Part of a small language model's weights.
Architecture: biases, tied embeddings, normalized queries and keys.
Training: a variant of Muon for these matrices, 244M tokens.
Each number is 50 + 15 x the weight over its row's rms, rounded and kept within 0 to 99. Layers, rows and columns count from 0. The size before them is the row's rms in percent of the matrix's.

# layer 3 MLP up, 768x256, rms 0.201, rows 218-272, columns 192-255
104:65 42 14 55 50 72 38 37 36 65 50 46 28 55 59 23 59 50 56 59 38 68 55 48 71 56 25 37 25 32 54 82 27 68 58 56 31 69 63 47 60 54 50 29 39 27 71 77 69 42 41 52 76 43 53 59 50 36 61 50 60 32 53 56
102:14 63 50 62 45 77 69 65 58 41 41 53 44 19 55 41 92 62 39 32 45 56 31 67 55 36 58 65 65 57 32 57 44 04 60 57 40 21 38 49 44 51 35 36 38 44 61 51 51 47 49 27 50 64 71 57 39 65 42 58 45 36 32 40
097:51 88 19 60 38 74 61 65 48 32 36 32 66 66 50 54 71 38 47 64 38 78 51 60 60 66 56 59 46 23 55 41 50 43 45 62 52 54 58 46 52 54 50 51 77 15 54 55 78 57 74 55 56 34 37 31 51 45 69 61 73 71 70 58
100:72 71 69 44 48 60 23 46 47 48 42 35 79 33 43 22 55 54 62 36 59 49 66 17 69 58 36 75 49 65 50 63 42 78 69 59 61 47 61 61 24 37 58 36 21 39 45 72 95 36 29 55 43 34 61 66 35 65 99 31 60 48 69 28
094:20 69 54 36 36 57 65 45 41 20 22 68 67 37 49 42 40 23 46 58 77 64 42 17 46 56 47 57 53 55 55 50 45 58 27 57 60 45 56 48 59 86 56 37 71 58 58 76 44 32 35 59 71 29 51 58 53 57 75 36 08 41 56 63
091:66 53 61 34 23 38 57 41 52 74 65 45 57 52 59 75 46 41 55 53 56 39 48 37 45 43 51 46 29 63 69 47 62 61 83 51 46 39 19 72 27 50 64 49 85 71 63 49 47 49 49 25 49 58 39 14 46 59 48 26 50 35 32 43
105:35 39 65 42 48 41 22 42 65 12 40 50 78 49 45 58 42 39 58 76 40 75 33 62 39 51 43 37 31 60 35 53 45 58 75 75 51 48 82 31 50 53 48 44 38 74 61 55 60 35 58 36 45 09 46 51 51 85 26 47 26 61 63 43
110:50 33 43 37 64 09 55 57 42 71 35 65 37 54 73 39 47 27 38 27 45 14 69 52 70 45 53 44 75 53 72 41 24 55 39 67 38 47 25 53 47 40 46 35 49 86 73 40 48 61 86 64 50 57 57 67 31 43 45 69 46 40 48 42
103:66 63 36 63 63 62 57 65 38 63 51 66 26 51 39 21 60 48 65 48 51 39 29 71 62 55 54 34 40 47 52 38 41 65 66 48 37 59 56 26 43 06 46 39 40 97 40 52 49 59 48 53 40 50 36 72 80 65 45 52 46 57 43 29
101:61 43 25 39 54 57 68 51 34 54 48 51 36 60 56 63 32 75 45 26 70 66 56 68 54 53 69 54 50 33 52 64 44 50 41 58 18 60 48 51 21 42 51 50 24 58 73 41 61 66 56 30 29 47 45 49 78 48 43 58 26 64 25 47
098:59 59 64 25 42 23 85 73 88 52 45 67 43 45 42 49 65 50 29 57 26 45 42 35 46 52 44 44 71 29 44 32 37 53 43 45 64 64 44 72 53 84 49 55 50 50 49 62 34 67 47 76 34 25 37 67 60 36 50 52 68 87 49 53
111:58 71 20 35 71 53 34 55 65 55 30 34 80 63 26 47 50 88 58 61 27 54 42 40 51 41 67 33 62 68 59 60 52 54 23 52 46 56 36 63 61 76 46 32 42 61 59 63 57 56 30 53 59 54 40 51 56 26 49 48 58 55 48 53
104:56 51 53 57 82 66 26 50 60 43 46 83 42 54 52 38 48 81 63 53 79 22 39 47 59 33 35 31 54 55 51 30 48 58 38 66 77 65 50 23 40 44 26 57 47 47 39 23 41 56 53 55 65 38 48 57 44 56 47 48 67 59 42 51
104:24 58 71 57 45 52 54 57 36 52 83 84 61 34 31 63 29 70 52 31 53 49 62 63 40 64 47 38 26 36 54 47 73 62 48 42 49 48 64 49 45 44 41 51 24 40 26 38 59 49 54 69 53 41 54 38 38 45 30 73 23 33 70 40
092:45 66 47 67 78 45 61 24 76 65 44 35 71 58 55 43 55 43 47 59 43 81 54 43 60 64 52 46 92 35 49 76 56 39 34 33 84 51 45 56 27 31 63 44 66 58 65 54 56 68 49 84 47 51 34 43 53 64 79 50 61 26 17 41
104:62 43 37 49 32 42 59 72 38 71 57 44 27 50 27 46 40 52 77 62 55 32 60 42 41 46 99 41 33 46 68 40 70 51 44 50 48 37 41 60 67 51 70 21 29 51 67 66 57 85 69 72 56 47 61 61 93 71 75 47 38 74 28 41
095:67 59 60 26 47 49 67 58 82 24 26 73 39 40 43 54 35 71 45 59 47 42 77 54 59 38 60 59 55 78 53 81 42 53 82 60 69 47 64 60 71 56 53 52 44 86 44 72 22 35 36 24 46 64 59 59 46 55 52 40 44 57 56 24
094:30 74 31 66 33 58 82 73 43 58 52 80 27 57 86 56 54 54 56 72 78 67 50 59 65 20 44 49 47 49 57 60 57 38 37 66 78 77 51 26 33 24 42 30 48 37 67 61 62 51 46 60 48 45 35 53 25 45 55 62 56 68 48 49
122:56 44 69 30 50 55 46 57 34 42 49 61 30 60 34 24 53 48 78 67 46 47 41 42 52 57 82 67 49 51 48 37 50 37 25 38 71 68 15 64 43 56 42 47 41 25 45 63 54 57 74 43 46 36 50 25 69 26 62 56 57 61 50 54
099:43 33 47 43 34 18 36 34 43 40 46 52 36 57 49 29 85 53 53 27 58 64 51 42 67 44 52 27 29 44 36 84 16 16 17 51 54 48 46 56 71 43 74 35 08 65 36 24 61 40 75 46 45 62 42 73 42 35 42 37 59 39 65 57
097:59 67 67 60 29 86 56 74 33 22 48 54 23 52 43 33 53 66 48 40 69 55 27 55 68 46 66 43 51 45 48 64 54 35 62 52 47 72 81 36 56 54 61 64 33 46 60 45 60 35 46 59 49 48 50 69 38 49 45 59 44 38 49 59
104:57 80 54 37 33 74 43 76 41 56 48 75 33 79 55 69 30 36 52 67 73 66 57 48 53 43 41 51 42 67 54 57 43 44 54 56 64 38 46 48 42 21 34 54 54 63 59 67 39 85 25 60 50 65 64 36 54 47 99 73 50 60 70 38
089:69 43 67 25 30 44 41 43 58 54 39 68 67 53 58 39 79 53 32 68 46 54 53 41 42 69 32 72 43 32 32 66 57 59 30 35 31 41 41 74 50 54 62 33 59 47 61 48 52 52 54 31 59 49 45 54 40 45 44 39 70 59 43 58
093:66 49 47 45 38 41 32 46 63 25 34 67 47 55 51 55 22 60 50 53 68 40 34 70 66 81 41 64 59 55 56 49 39 24 76 29 47 58 36 56 39 77 46 36 36 81 36 68 30 66 52 49 40 29 40 21 27 83 40 43 64 46 75 78
096:56 55 61 58 53 54 64 25 68 57 63 58 63 53 52 41 11 46 36 40 51 52 39 52 46 57 32 61 45 31 54 71 17 44 55 59 92 48 35 51 43 57 66 06 40 24 56 55 54 29 52 71 57 52 47 39 56 22 58 55 33 51 62 68
097:77 75 46 80 48 45 76 20 59 65 41 47 30 51 55 53 60 30 64 58 53 46 24 80 44 37 00 46 65 20 19 33 53 31 73 51 58 45 54 47 88 63 60 59 45 74 52 49 40 55 62 67 59 54 59 69 52 55 48 46 79 66 36 55
105:41 55 18 58 41 55 39 44 43 35 47 33 45 56 51 36 66 43 54 15 46 62 49 60 73 69 32 55 54 53 37 80 51 31 43 58 50 42 36 33 48 35 26 48 44 28 64 35 62 40 25 53 34 46 68 90 83 26 67 33 69 47 60 69
098:35 77 60 42 71 46 36 39 87 46 38 50 38 56 47 24 46 68 33 32 47 60 52 36 53 60 51 23 60 51 31 51 32 46 48 52 16 61 84 55 53 48 56 53 42 60 52 71 74 56 72 40 58 63 42 47 66 64 49 55 27 51 34 53
105:49 54 34 21 31 50 19 42 57 61 34 17 55 86 58 53 64 36 34 39 51 48 55 61 57 32 42 56 46 47 61 68 60 49 39 52 26 46 65 54 59 41 49 08 42 41 70 61 34 44 66 46 62 17 49 48 71 53 62 87 44 35 50 42
098:58 57 40 61 48 49 50 55 74 22 35 18 47 70 77 59 38 52 56 58 32 36 58 38 38 73 46 63 47 63 49 28 63 50 49 52 81 59 54 51 60 52 35 37 35 22 36 61 77 51 40 39 54 57 35 64 29 16 94 62 50 21 76 56
094:25 20 38 44 56 59 43 50 70 67 51 58 38 60 33 38 14 63 36 37 49 75 44 53 77 49 59 62 38 53 44 46 55 61 58 71 53 42 51 63 82 32 38 60 47 92 49 52 63 24 33 50 57 42 47 28 61 42 52 56 69 75 44 48
096:34 36 04 50 40 50 61 14 40 41 46 36 31 53 67 58 60 60 32 67 55 67 52 79 63 62 17 69 35 56 48 48 70 64 43 68 47 33 60 62 75 22 44 31 39 35 87 40 79 34 61 54 43 17 60 32 37 51 51 62 56 54 42 54
107:68 35 43 56 52 40 50 68 64 54 47 48 59 53 55 47 63 54 59 36 73 47 54 56 49 57 50 55 62 41 43 29 55 76 49 16 68 32 35 33 51 48 54 24 70 35 61 69 30 52 37 49 28 41 67 54 69 53 72 35 57 69 73 56
101:37 13 50 48 46 56 76 58 42 43 50 33 41 43 81 40 64 87 28 25 79 31 41 55 42 36 73 40 41 27 46 42 35 56 31 72 52 17 56 52 42 38 38 25 57 52 55 59 48 71 53 38 50 31 12 42 60 55 22 71 57 52 26 50
111:56 34 43 56 58 47 54 57 62 47 51 86 42 51 79 49 45 43 36 43 53 53 52 44 36 38 42 51 19 37 98 47 49 49 24 24 51 32 53 24 39 44 69 57 57 60 66 49 42 33 47 50 21 25 57 58 51 35 53 60 42 44 73 17
100:60 49 23 60 31 51 66 20 46 13 42 73 55 26 50 88 61 63 63 54 65 56 51 79 63 46 32 40 26 92 55 36 48 38 36 80 68 53 26 38 31 54 41 42 68 47 49 56 54 69 62 59 55 47 33 52 47 64 49 81 41 50 33 54
102:49 51 10 60 59 89 75 45 77 56 56 58 57 71 34 57 69 38 39 12 47 32 95 37 53 87 51 31 61 51 31 42 42 61 52 61 49 25 31 40 33 37 29 62 48 05 25 71 42 38 61 45 48 58 58 72 80 32 80 79 50 56 55 53
095:42 68 52 54 33 53 50 41 39 50 40 58 37 58 81 42 69 73 42 64 51 76 61 56 79 35 49 25 43 54 57 43 46 34 12 44 66 44 51 35 49 44 34 55 22 60 69 50 45 41 64 60 66 67 67 37 44 61 46 64 38 77 33 64
102:37 36 49 58 63 16 54 50 66 42 66 36 47 32 49 50 60 51 37 47 43 38 49 27 57 68 73 49 64 62 40 43 39 41 17 58 30 51 44 47 39 76 25 26 83 51 56 65 56 55 52 71 16 24 63 80 45 46 65 49 72 32 39 44
100:55 53 44 52 39 87 35 34 41 30 32 46 48 59 21 73 49 65 45 24 73 50 46 60 48 32 65 55 42 27 68 48 75 49 53 62 34 30 59 44 64 77 74 45 48 54 34 30 64 46 56 54 63 51 62 59 33 36 27 48 58 44 38 38
098:48 46 41 30 47 65 69 19 51 58 50 59 65 61 49 48 73 54 51 55 57 48 43 81 29 63 45 48 70 39 26 30 34 33 43 65 33 48 53 69 20 65 23 43 38 52 69 45 25 32 68 63 65 54 63 41 47 37 50 74 55 43 47 27
094:38 30 34 53 50 46 30 40 68 29 48 53 26 53 41 55 34 61 57 55 50 90 33 56 61 76 61 67 40 66 55 64 41 58 61 91 60 52 47 62 64 45 38 41 40 34 31 45 41 35 31 43 38 43 59 85 71 36 68 25 57 71 77 47
084:49 39 46 55 52 45 71 43 79 55 27 74 27 67 53 51 61 37 33 64 46 53 37 59 41 43 41 38 47 40 72 43 49 72 30 59 75 32 32 33 03 38 53 50 38 61 32 51 40 43 61 35 40 38 44 59 36 40 75 55 29 64 59 52
106:50 58 55 23 12 35 84 35 53 61 57 36 73 37 52 56 45 52 30 50 59 51 28 29 63 58 68 36 57 46 48 56 43 58 62 27 58 42 62 70 26 64 61 44 37 59 25 71 43 64 52 67 66 43 61 35 40 49 66 48 65 43 61 40
144:62 54 71 72 54 30 62 70 61 90 59 65 55 58 57 15 55 50 37 46 53 45 68 48 47 69 48 64 41 69 42 49 41 45 55 24 45 35 39 43 37 61 39 64 66 40 46 85 23 09 33 65 50 24 42 45 53 83 53 64 50 72 69 68
103:48 51 64 42 36 42 67 42 35 48 59 87 42 60 37 63 59 41 34 62 85 35 35 44 41 34 57 56 77 58 56 21 60 47 71 91 62 34 36 80 15 50 59 36 79 80 53 38 57 47 66 61 38 71 23 54 43 32 56 13 57 67 45 36
090:47 26 49 43 67 50 20 33 57 29 32 47 46 68 47 48 43 61 44 35 30 64 56 79 62 57 38 18 67 67 34 52 36 61 64 44 49 35 97 75 92 27 50 50 60 73 52 86 25 40 43 30 37 66 56 48 44 62 36 40 52 49 60 54
096:76 50 29 49 50 37 38 53 63 39 31 40 74 26 48 44 56 62 36 45 32 25 30 69 35 48 48 21 66 42 44 60 14 63 16 52 80 61 26 65 40 65 48 28 40 29 37 92 68 44 59 41 11 64 48 61 55 50 46 26 74 88 55 48
095:45 68 43 59 77 37 66 53 57 88 50 40 80 32 29 44 54 63 62 26 70 39 69 22 47 33 54 34 37 43 31 65 28 53 34 60 44 64 36 37 35 71 35 40 57 27 36 47 46 30 53 32 66 55 59 69 63 59 63 48 40 55 45 37
108:45 51 53 53 56 21 44 16 44 36 36 40 53 39 59 55 53 56 39 59 84 72 65 41 58 41 51 60 62 48 52 92 41 61 39 66 49 43 53 55 22 28 62 35 45 72 49 61 19 50 57 76 36 47 52 25 78 49 58 55 73 34 31 24
092:51 58 73 37 33 68 54 55 51 37 57 50 41 25 49 43 46 57 76 73 13 64 30 64 57 64 42 55 72 56 67 38 41 49 50 18 64 39 28 62 42 27 50 26 20 75 82 48 51 29 56 36 65 41 69 30 58 39 43 35 38 68 58 61
103:62 49 32 45 52 64 58 10 47 45 37 41 71 29 42 41 51 55 58 45 69 61 66 35 44 36 54 50 49 43 52 50 38 79 62 38 55 34 39 61 54 51 91 59 70 56 68 46 73 45 43 36 38 41 63 56 38 33 56 63 68 64 48 49
107:29 59 50 26 80 58 48 30 22 48 56 25 50 60 41 58 42 71 61 47 29 65 62 64 63 32 56 54 45 68 30 37 33 47 20 46 62 23 54 22 26 45 54 63 30 48 68 47 46 32 58 75 84 49 60 31 62 53 76 41 67 55 46 59
098:43 53 42 42 50 50 21 70 70 50 58 43 63 58 25 37 40 56 52 29 43 76 38 62 60 53 30 52 62 95 51 48 56 57 37 50 42 32 62 60 45 65 51 67 32 42 53 50 61 48 35 45 45 33 73 55 53 55 50 21 40 36 40 52
087:36 16 18 48 62 66 40 52 66 29 57 36 35 52 79 63 38 44 69 45 61 43 73 42 56 49 41 52 75 54 29 50 29 76 41 61 53 72 49 34 56 57 36 22 32 67 40 47 37 61 30 52 35 49 43 55 36 43 50 47 59 51 51 58
# layer 3 MLP down (transposed), 768x256, rms 0.298, rows 218-271, columns 192-255
115:52 36 29 36 59 60 40 39 41 47 69 51 37 40 55 44 46 29 59 57 27 42 38 58 45 77 45 22 39 61 65 55 70 52 85 46 39 47 38 61 74 52 75 60 49 51 37 61 59 78 36 53 42 59 40 74 30 41 06 28 36 57 41 80
095:36 33 43 65 44 38 43 33 57 43 31 40 76 56 56 50 29 64 45 66 84 47 15 59 54 35 62 56 64 31 59 31 42 60 46 39 55 46 79 21 45 38 49 51 46 24 19 48 53 67 22 43 47 68 48 61 52 55 49 60 34 81 74 43
097:56 30 59 79 62 21 59 64 35 40 50 48 64 73 51 31 81 37 50 50 44 77 52 63 26 55 49 31 41 67 40 34 46 39 24 68 40 48 56 57 53 57 63 85 53 46 44 70 42 34 52 49 62 47 62 63 48 50 32 36 45 14 62 35
101:28 64 58 48 43 16 61 40 57 55 45 54 59 45 65 39 54 99 49 43 44 21 39 63 22 53 41 84 56 63 43 48 36 65 77 28 58 85 54 65 35 60 59 39 62 56 70 51 85 35 48 46 77 51 62 25 22 40 66 60 58 38 65 47
104:42 54 66 47 59 62 59 64 57 47 41 15 60 51 59 36 40 48 63 50 38 30 65 51 64 65 55 51 29 50 54 63 43 54 23 49 53 41 58 84 77 31 59 40 43 37 55 56 43 34 56 41 67 58 48 46 51 48 59 54 45 80 30 39
095:65 42 42 61 26 54 48 37 54 85 29 64 44 51 56 40 33 60 65 67 39 43 14 41 51 47 60 44 40 59 43 31 30 43 60 85 67 27 68 61 32 59 44 69 24 87 63 60 35 60 56 68 47 56 71 48 75 49 33 35 69 43 68 26
100:74 47 59 56 41 68 42 65 54 51 72 53 46 16 57 41 51 53 81 21 70 61 23 39 80 73 44 59 43 63 40 77 56 67 49 50 24 53 71 42 56 41 57 58 27 73 73 53 74 55 68 64 49 46 54 68 44 61 41 44 37 54 52 38
116:61 52 45 56 45 05 38 30 40 63 48 72 53 60 70 39 77 55 60 33 25 22 33 56 56 19 39 49 67 55 81 28 45 47 48 73 42 54 55 63 60 73 58 55 37 68 47 63 74 54 50 63 36 52 66 73 32 62 56 60 48 50 62 50
103:45 41 77 30 12 34 58 35 12 67 47 50 53 42 41 62 44 72 70 73 34 49 70 47 42 49 39 38 43 37 86 72 47 57 66 74 50 54 56 70 52 36 36 35 57 67 53 18 11 25 36 34 68 50 68 48 84 61 43 50 84 28 62 37
101:50 50 54 47 39 58 53 60 57 72 51 60 50 39 50 53 45 52 46 53 62 32 62 50 42 60 50 48 90 47 46 54 68 74 48 82 64 33 44 50 58 56 49 69 68 50 59 56 39 50 55 49 66 37 83 41 48 35 56 49 60 58 57 49
103:41 67 52 35 40 50 47 44 53 73 28 43 41 71 50 86 43 67 35 34 63 60 22 29 51 65 44 46 45 60 58 56 41 71 61 60 56 54 64 49 74 77 37 59 55 14 43 59 01 56 24 59 49 32 99 26 53 63 79 47 29 46 50 57
108:41 48 61 42 32 61 40 35 52 28 61 39 38 79 60 62 30 63 76 60 39 64 52 62 58 75 73 60 50 51 53 72 86 30 24 70 57 60 42 50 41 68 29 42 41 70 59 81 47 45 49 53 54 57 47 55 25 21 50 54 31 63 37 49
100:56 28 45 47 64 55 61 57 08 65 50 42 26 59 36 36 60 49 25 39 40 31 55 35 59 32 48 35 56 48 53 62 40 44 46 56 70 53 28 48 36 65 33 56 62 57 60 41 67 65 23 55 54 82 34 62 47 62 64 53 61 62 50 51
106:36 44 63 52 46 45 49 42 53 39 64 49 30 43 50 63 57 62 62 54 51 54 57 81 41 49 32 56 23 38 53 35 86 24 36 26 40 75 74 38 50 28 39 64 46 11 25 23 57 54 43 62 57 38 41 45 26 61 43 39 55 64 49 40
092:58 43 43 56 66 35 51 56 51 45 43 46 50 83 41 70 56 76 48 30 38 89 63 59 61 64 56 41 61 52 50 63 37 40 27 37 63 70 50 16 41 76 55 33 26 31 46 47 75 45 41 36 63 44 35 24 31 44 59 46 43 94 72 61
114:37 51 32 60 52 58 40 55 39 66 38 37 65 52 50 39 81 53 42 64 49 18 56 29 44 66 47 28 26 37 29 62 64 63 49 60 52 47 50 66 67 64 78 59 69 41 63 31 35 62 49 65 67 55 62 52 57 70 67 52 61 81 47 49
098:40 48 18 63 64 51 61 44 56 36 80 43 53 55 36 23 50 11 40 66 63 41 43 47 24 54 54 38 50 37 18 85 33 30 70 39 60 54 88 43 59 60 40 48 30 37 61 40 87 84 48 53 47 56 35 25 52 66 43 47 50 48 57 27
096:65 72 50 38 18 44 54 74 39 41 56 18 44 60 56 66 46 65 64 51 63 67 42 69 33 27 70 38 65 62 69 45 41 46 65 36 56 43 47 26 44 58 47 46 45 35 56 61 34 38 71 36 49 55 42 59 59 59 63 52 67 55 40 79
118:44 79 61 59 17 45 45 56 26 29 69 33 43 42 31 47 47 42 41 68 58 57 48 30 69 67 74 38 54 19 49 43 44 47 34 21 49 47 53 55 64 50 52 55 39 66 71 62 31 65 32 65 53 46 33 43 52 36 51 52 38 21 53 54
086:35 51 73 42 74 47 42 35 52 50 67 64 42 43 74 26 79 17 42 30 52 47 47 49 46 39 69 52 49 29 41 50 38 61 43 73 35 42 42 48 67 43 67 74 56 46 57 64 50 74 34 52 71 55 93 55 67 23 42 55 43 48 30 58
094:66 64 60 55 31 59 46 60 40 74 63 56 68 52 54 56 30 36 32 60 56 44 48 56 22 58 54 09 32 35 42 48 44 55 27 31 29 23 62 59 20 47 49 34 23 36 57 51 39 57 37 28 44 48 51 42 48 33 67 66 21 20 54 64
101:82 52 71 67 45 56 51 74 53 51 41 58 19 74 44 61 19 26 30 56 34 44 59 37 40 51 40 56 49 57 71 55 46 60 38 34 44 29 44 45 40 21 48 49 68 76 29 42 61 47 68 47 67 55 32 55 50 48 53 78 37 52 73 36
092:52 74 44 48 40 49 32 31 53 46 33 51 41 32 35 37 73 72 45 24 59 65 82 90 68 73 42 51 50 65 48 64 40 39 55 39 54 61 48 60 50 31 56 56 51 38 40 47 78 30 71 63 48 05 82 66 48 48 38 34 46 56 65 53
097:56 73 43 31 43 51 52 45 51 46 51 68 49 73 63 48 20 66 54 48 50 51 37 33 73 48 21 63 55 29 57 67 36 35 47 12 53 32 66 24 66 18 68 63 61 40 60 32 69 49 34 50 48 63 37 78 47 42 40 72 71 32 68 40
090:48 56 47 60 55 47 35 34 37 39 79 16 43 65 46 27 49 64 61 53 57 62 69 58 25 54 47 56 57 45 35 49 61 34 44 45 44 55 45 30 79 42 40 46 59 27 58 42 66 65 57 56 45 48 43 51 36 54 46 63 84 43 45 42
101:51 44 55 52 36 51 40 42 43 46 63 60 84 52 56 66 37 54 73 66 33 50 55 60 27 61 58 70 66 50 50 65 48 59 51 26 47 48 54 52 55 58 46 73 31 43 44 43 56 29 56 26 60 52 28 75 58 64 49 44 26 50 40 40
107:82 36 41 39 35 43 37 43 43 62 43 72 73 34 39 74 62 33 63 47 63 47 27 60 48 39 59 72 51 59 34 35 63 68 43 45 32 47 35 59 47 81 44 70 64 53 46 56 43 70 40 49 26 64 71 39 44 35 61 81 44 91 12 61
097:45 81 31 69 41 62 43 47 54 63 42 35 64 57 46 55 44 58 49 61 66 55 54 48 68 40 49 19 49 67 55 49 32 67 37 73 26 43 80 31 42 47 51 74 42 67 38 44 48 49 52 46 60 40 40 49 58 76 20 61 43 55 23 53
110:72 39 49 53 31 60 64 32 37 47 59 66 69 78 40 47 42 48 56 28 30 36 49 53 67 55 57 38 63 69 48 51 70 57 43 28 61 37 69 40 63 56 59 58 74 40 45 63 46 25 48 42 65 49 19 65 81 60 45 61 60 28 49 83
093:24 66 72 47 42 54 44 48 39 50 52 53 42 70 34 14 73 43 61 44 55 60 32 56 54 70 43 48 31 25 17 72 64 27 58 48 49 43 41 76 43 18 40 46 32 48 50 39 63 63 69 44 61 75 48 68 31 60 50 33 23 40 38 50
095:47 43 46 54 33 57 54 46 57 16 49 31 38 35 76 51 19 65 55 57 55 75 62 20 46 36 15 71 39 77 23 64 81 37 48 39 68 52 66 37 61 66 49 43 66 68 42 60 59 33 47 25 27 49 56 61 49 60 17 36 74 44 58 45
093:58 61 58 38 45 48 53 73 69 50 74 52 62 41 56 41 50 54 62 36 53 31 59 34 31 44 03 26 46 56 51 61 50 57 37 55 38 87 35 34 58 42 47 60 46 30 46 34 49 46 45 41 56 61 55 74 21 48 47 69 35 33 59 75
111:66 34 68 60 30 54 62 57 70 41 36 45 31 71 74 31 51 34 63 57 50 52 50 57 47 62 40 98 52 75 51 47 48 31 18 62 73 31 49 43 53 44 80 28 25 46 44 50 52 47 53 54 56 49 33 65 37 53 47 64 39 36 49 88
098:66 28 48 61 40 35 35 33 27 28 61 09 55 61 65 81 57 64 72 56 44 48 52 60 35 69 50 35 40 51 49 68 56 56 87 56 69 53 59 56 45 72 27 69 64 38 54 47 71 52 33 69 40 30 37 48 75 68 66 23 30 87 44 52
105:52 23 59 43 53 52 51 62 51 34 55 21 42 72 72 67 50 55 55 59 60 39 36 41 62 65 75 56 50 48 58 45 60 54 48 51 43 48 56 28 44 38 52 54 71 68 62 65 37 42 56 71 41 47 41 47 50 50 45 55 36 26 38 46
100:55 45 43 69 35 36 50 56 50 43 28 65 28 57 22 53 68 65 29 30 32 60 67 86 18 64 68 51 33 59 58 06 33 30 35 61 81 63 40 43 44 61 53 37 68 31 66 14 73 55 43 55 43 64 64 65 55 48 54 49 64 79 79 49
098:67 72 67 38 23 42 35 27 56 37 67 44 41 48 32 60 42 16 49 90 54 57 70 32 56 55 30 40 23 58 39 67 65 45 49 45 42 52 52 48 65 28 40 40 54 51 75 55 66 61 25 45 51 91 54 34 55 61 51 59 44 49 62 21
099:50 42 53 54 44 46 39 50 32 36 56 49 31 82 77 51 54 42 62 61 59 47 83 56 49 43 41 37 46 42 39 86 38 48 61 43 47 51 38 41 51 56 50 77 55 57 62 65 43 43 45 71 58 49 43 55 39 56 63 39 56 62 30 57
099:49 53 73 72 59 58 54 59 54 48 44 10 70 46 21 54 46 49 54 68 67 46 56 57 39 51 72 64 76 36 44 65 32 20 67 79 52 73 55 56 90 47 71 58 49 52 38 61 38 37 38 76 46 45 61 56 26 53 53 64 38 55 42 68
101:61 47 58 75 51 50 53 41 51 68 44 44 48 26 49 53 36 45 71 33 35 38 54 34 39 50 61 60 42 73 65 16 46 65 34 81 72 51 31 59 49 99 50 26 39 52 51 55 29 27 81 60 29 35 65 42 75 42 43 17 68 64 62 44
093:68 46 41 65 47 32 56 68 72 53 60 62 33 39 39 52 51 56 24 42 44 45 47 81 65 63 19 25 40 59 34 32 31 44 19 44 73 65 60 58 56 45 41 65 43 46 37 45 86 46 47 49 55 57 46 25 56 43 39 32 28 59 30 43
094:40 40 56 44 67 35 60 46 35 56 59 46 65 42 68 57 46 78 50 34 63 72 42 43 53 60 68 59 65 53 63 30 12 59 40 50 50 45 67 96 65 49 59 50 46 61 61 15 40 43 44 56 56 53 64 61 66 46 36 59 49 35 57 26
088:49 51 60 50 72 62 52 55 54 24 25 80 59 54 28 55 66 70 59 36 30 26 42 16 68 64 51 61 54 53 60 69 61 65 61 29 50 70 16 40 31 34 20 71 47 28 76 43 58 47 60 56 51 48 80 54 61 50 56 72 36 52 54 51
103:59 50 65 16 50 56 58 55 25 61 33 54 66 72 30 45 64 47 50 43 54 51 50 83 74 66 57 67 54 56 55 81 51 54 68 37 55 29 71 59 55 50 50 67 48 66 45 57 74 64 67 62 68 48 37 53 30 52 28 33 42 42 73 37
118:25 49 49 37 59 80 56 45 49 24 21 49 53 53 74 74 48 65 47 59 33 72 49 71 66 38 59 40 74 32 24 40 56 40 47 56 65 49 50 54 49 29 51 35 51 61 59 46 72 85 56 34 30 58 53 66 49 13 65 33 58 25 41 17
104:50 49 50 65 77 45 43 58 49 42 63 35 60 40 80 58 86 80 48 52 27 57 39 66 44 60 52 72 58 54 58 57 25 59 45 58 80 58 47 68 53 78 79 58 27 70 42 28 55 42 82 35 45 73 86 53 49 73 70 37 35 64 45 74
096:52 64 27 33 63 38 44 52 42 32 59 27 71 60 40 52 34 59 32 63 60 38 70 65 65 19 40 39 74 52 53 46 50 28 33 46 52 28 38 55 75 48 31 59 59 60 55 48 44 50 54 41 35 49 16 20 40 59 50 47 71 83 32 27
094:77 54 46 65 47 86 38 49 55 43 51 21 65 51 46 57 66 35 71 38 57 13 38 74 53 44 54 51 65 62 37 49 56 62 46 48 34 51 38 56 71 56 75 66 53 74 41 61 71 52 49 28 62 63 62 36 69 37 38 64 58 49 62 63
096:34 33 65 41 69 52 54 36 63 22 47 43 47 58 75 29 72 34 49 50 67 47 79 73 52 60 64 37 58 37 24 35 82 50 66 59 51 53 51 29 55 47 53 55 47 31 60 41 44 55 38 73 44 29 33 47 33 23 59 64 26 41 53 37
105:53 67 56 72 56 54 52 61 44 38 62 56 44 82 30 51 46 70 62 47 62 53 73 54 54 46 31 58 68 39 58 61 47 56 63 39 55 81 67 50 62 47 52 48 50 51 26 45 39 31 46 49 70 75 59 30 50 60 38 62 36 27 29 50
089:71 62 38 39 37 69 38 65 72 38 59 43 59 38 59 39 44 69 51 43 51 66 35 43 68 46 39 34 42 55 52 66 63 67 58 48 48 57 54 41 52 51 34 52 23 19 56 46 39 73 61 75 29 40 44 46 00 65 35 66 41 29 36 34
109:62 68 34 62 32 36 63 55 68 55 45 55 47 52 65 73 63 63 51 34 39 57 69 54 73 47 48 61 70 55 37 48 26 62 55 47 65 47 59 79 42 59 48 48 51 71 51 70 66 42 38 26 39 67 46 68 53 46 64 60 48 69 61 53
097:37 60 37 31 72 66 44 46 32 46 51 74 54 44 38 41 33 64 46 45 30 48 44 71 53 22 47 54 51 52 23 30 53 58 65 55 55 52 71 56 42 34 53 62 58 59 43 56 53 67 64 47 67 48 46 63 56 43 48 42 70 29 81 54
098:45 52 66 53 37 24 52 32 12 58 48 34 57 66 31 15 52 44 61 51 44 48 38 54 43 34 56 50 28 58 48 35 69 46 49 38 53 54 48 64 61 26 28 35 77 48 33 58 41 52 68 67 66 38 58 44 36 51 72 56 63 93 80 50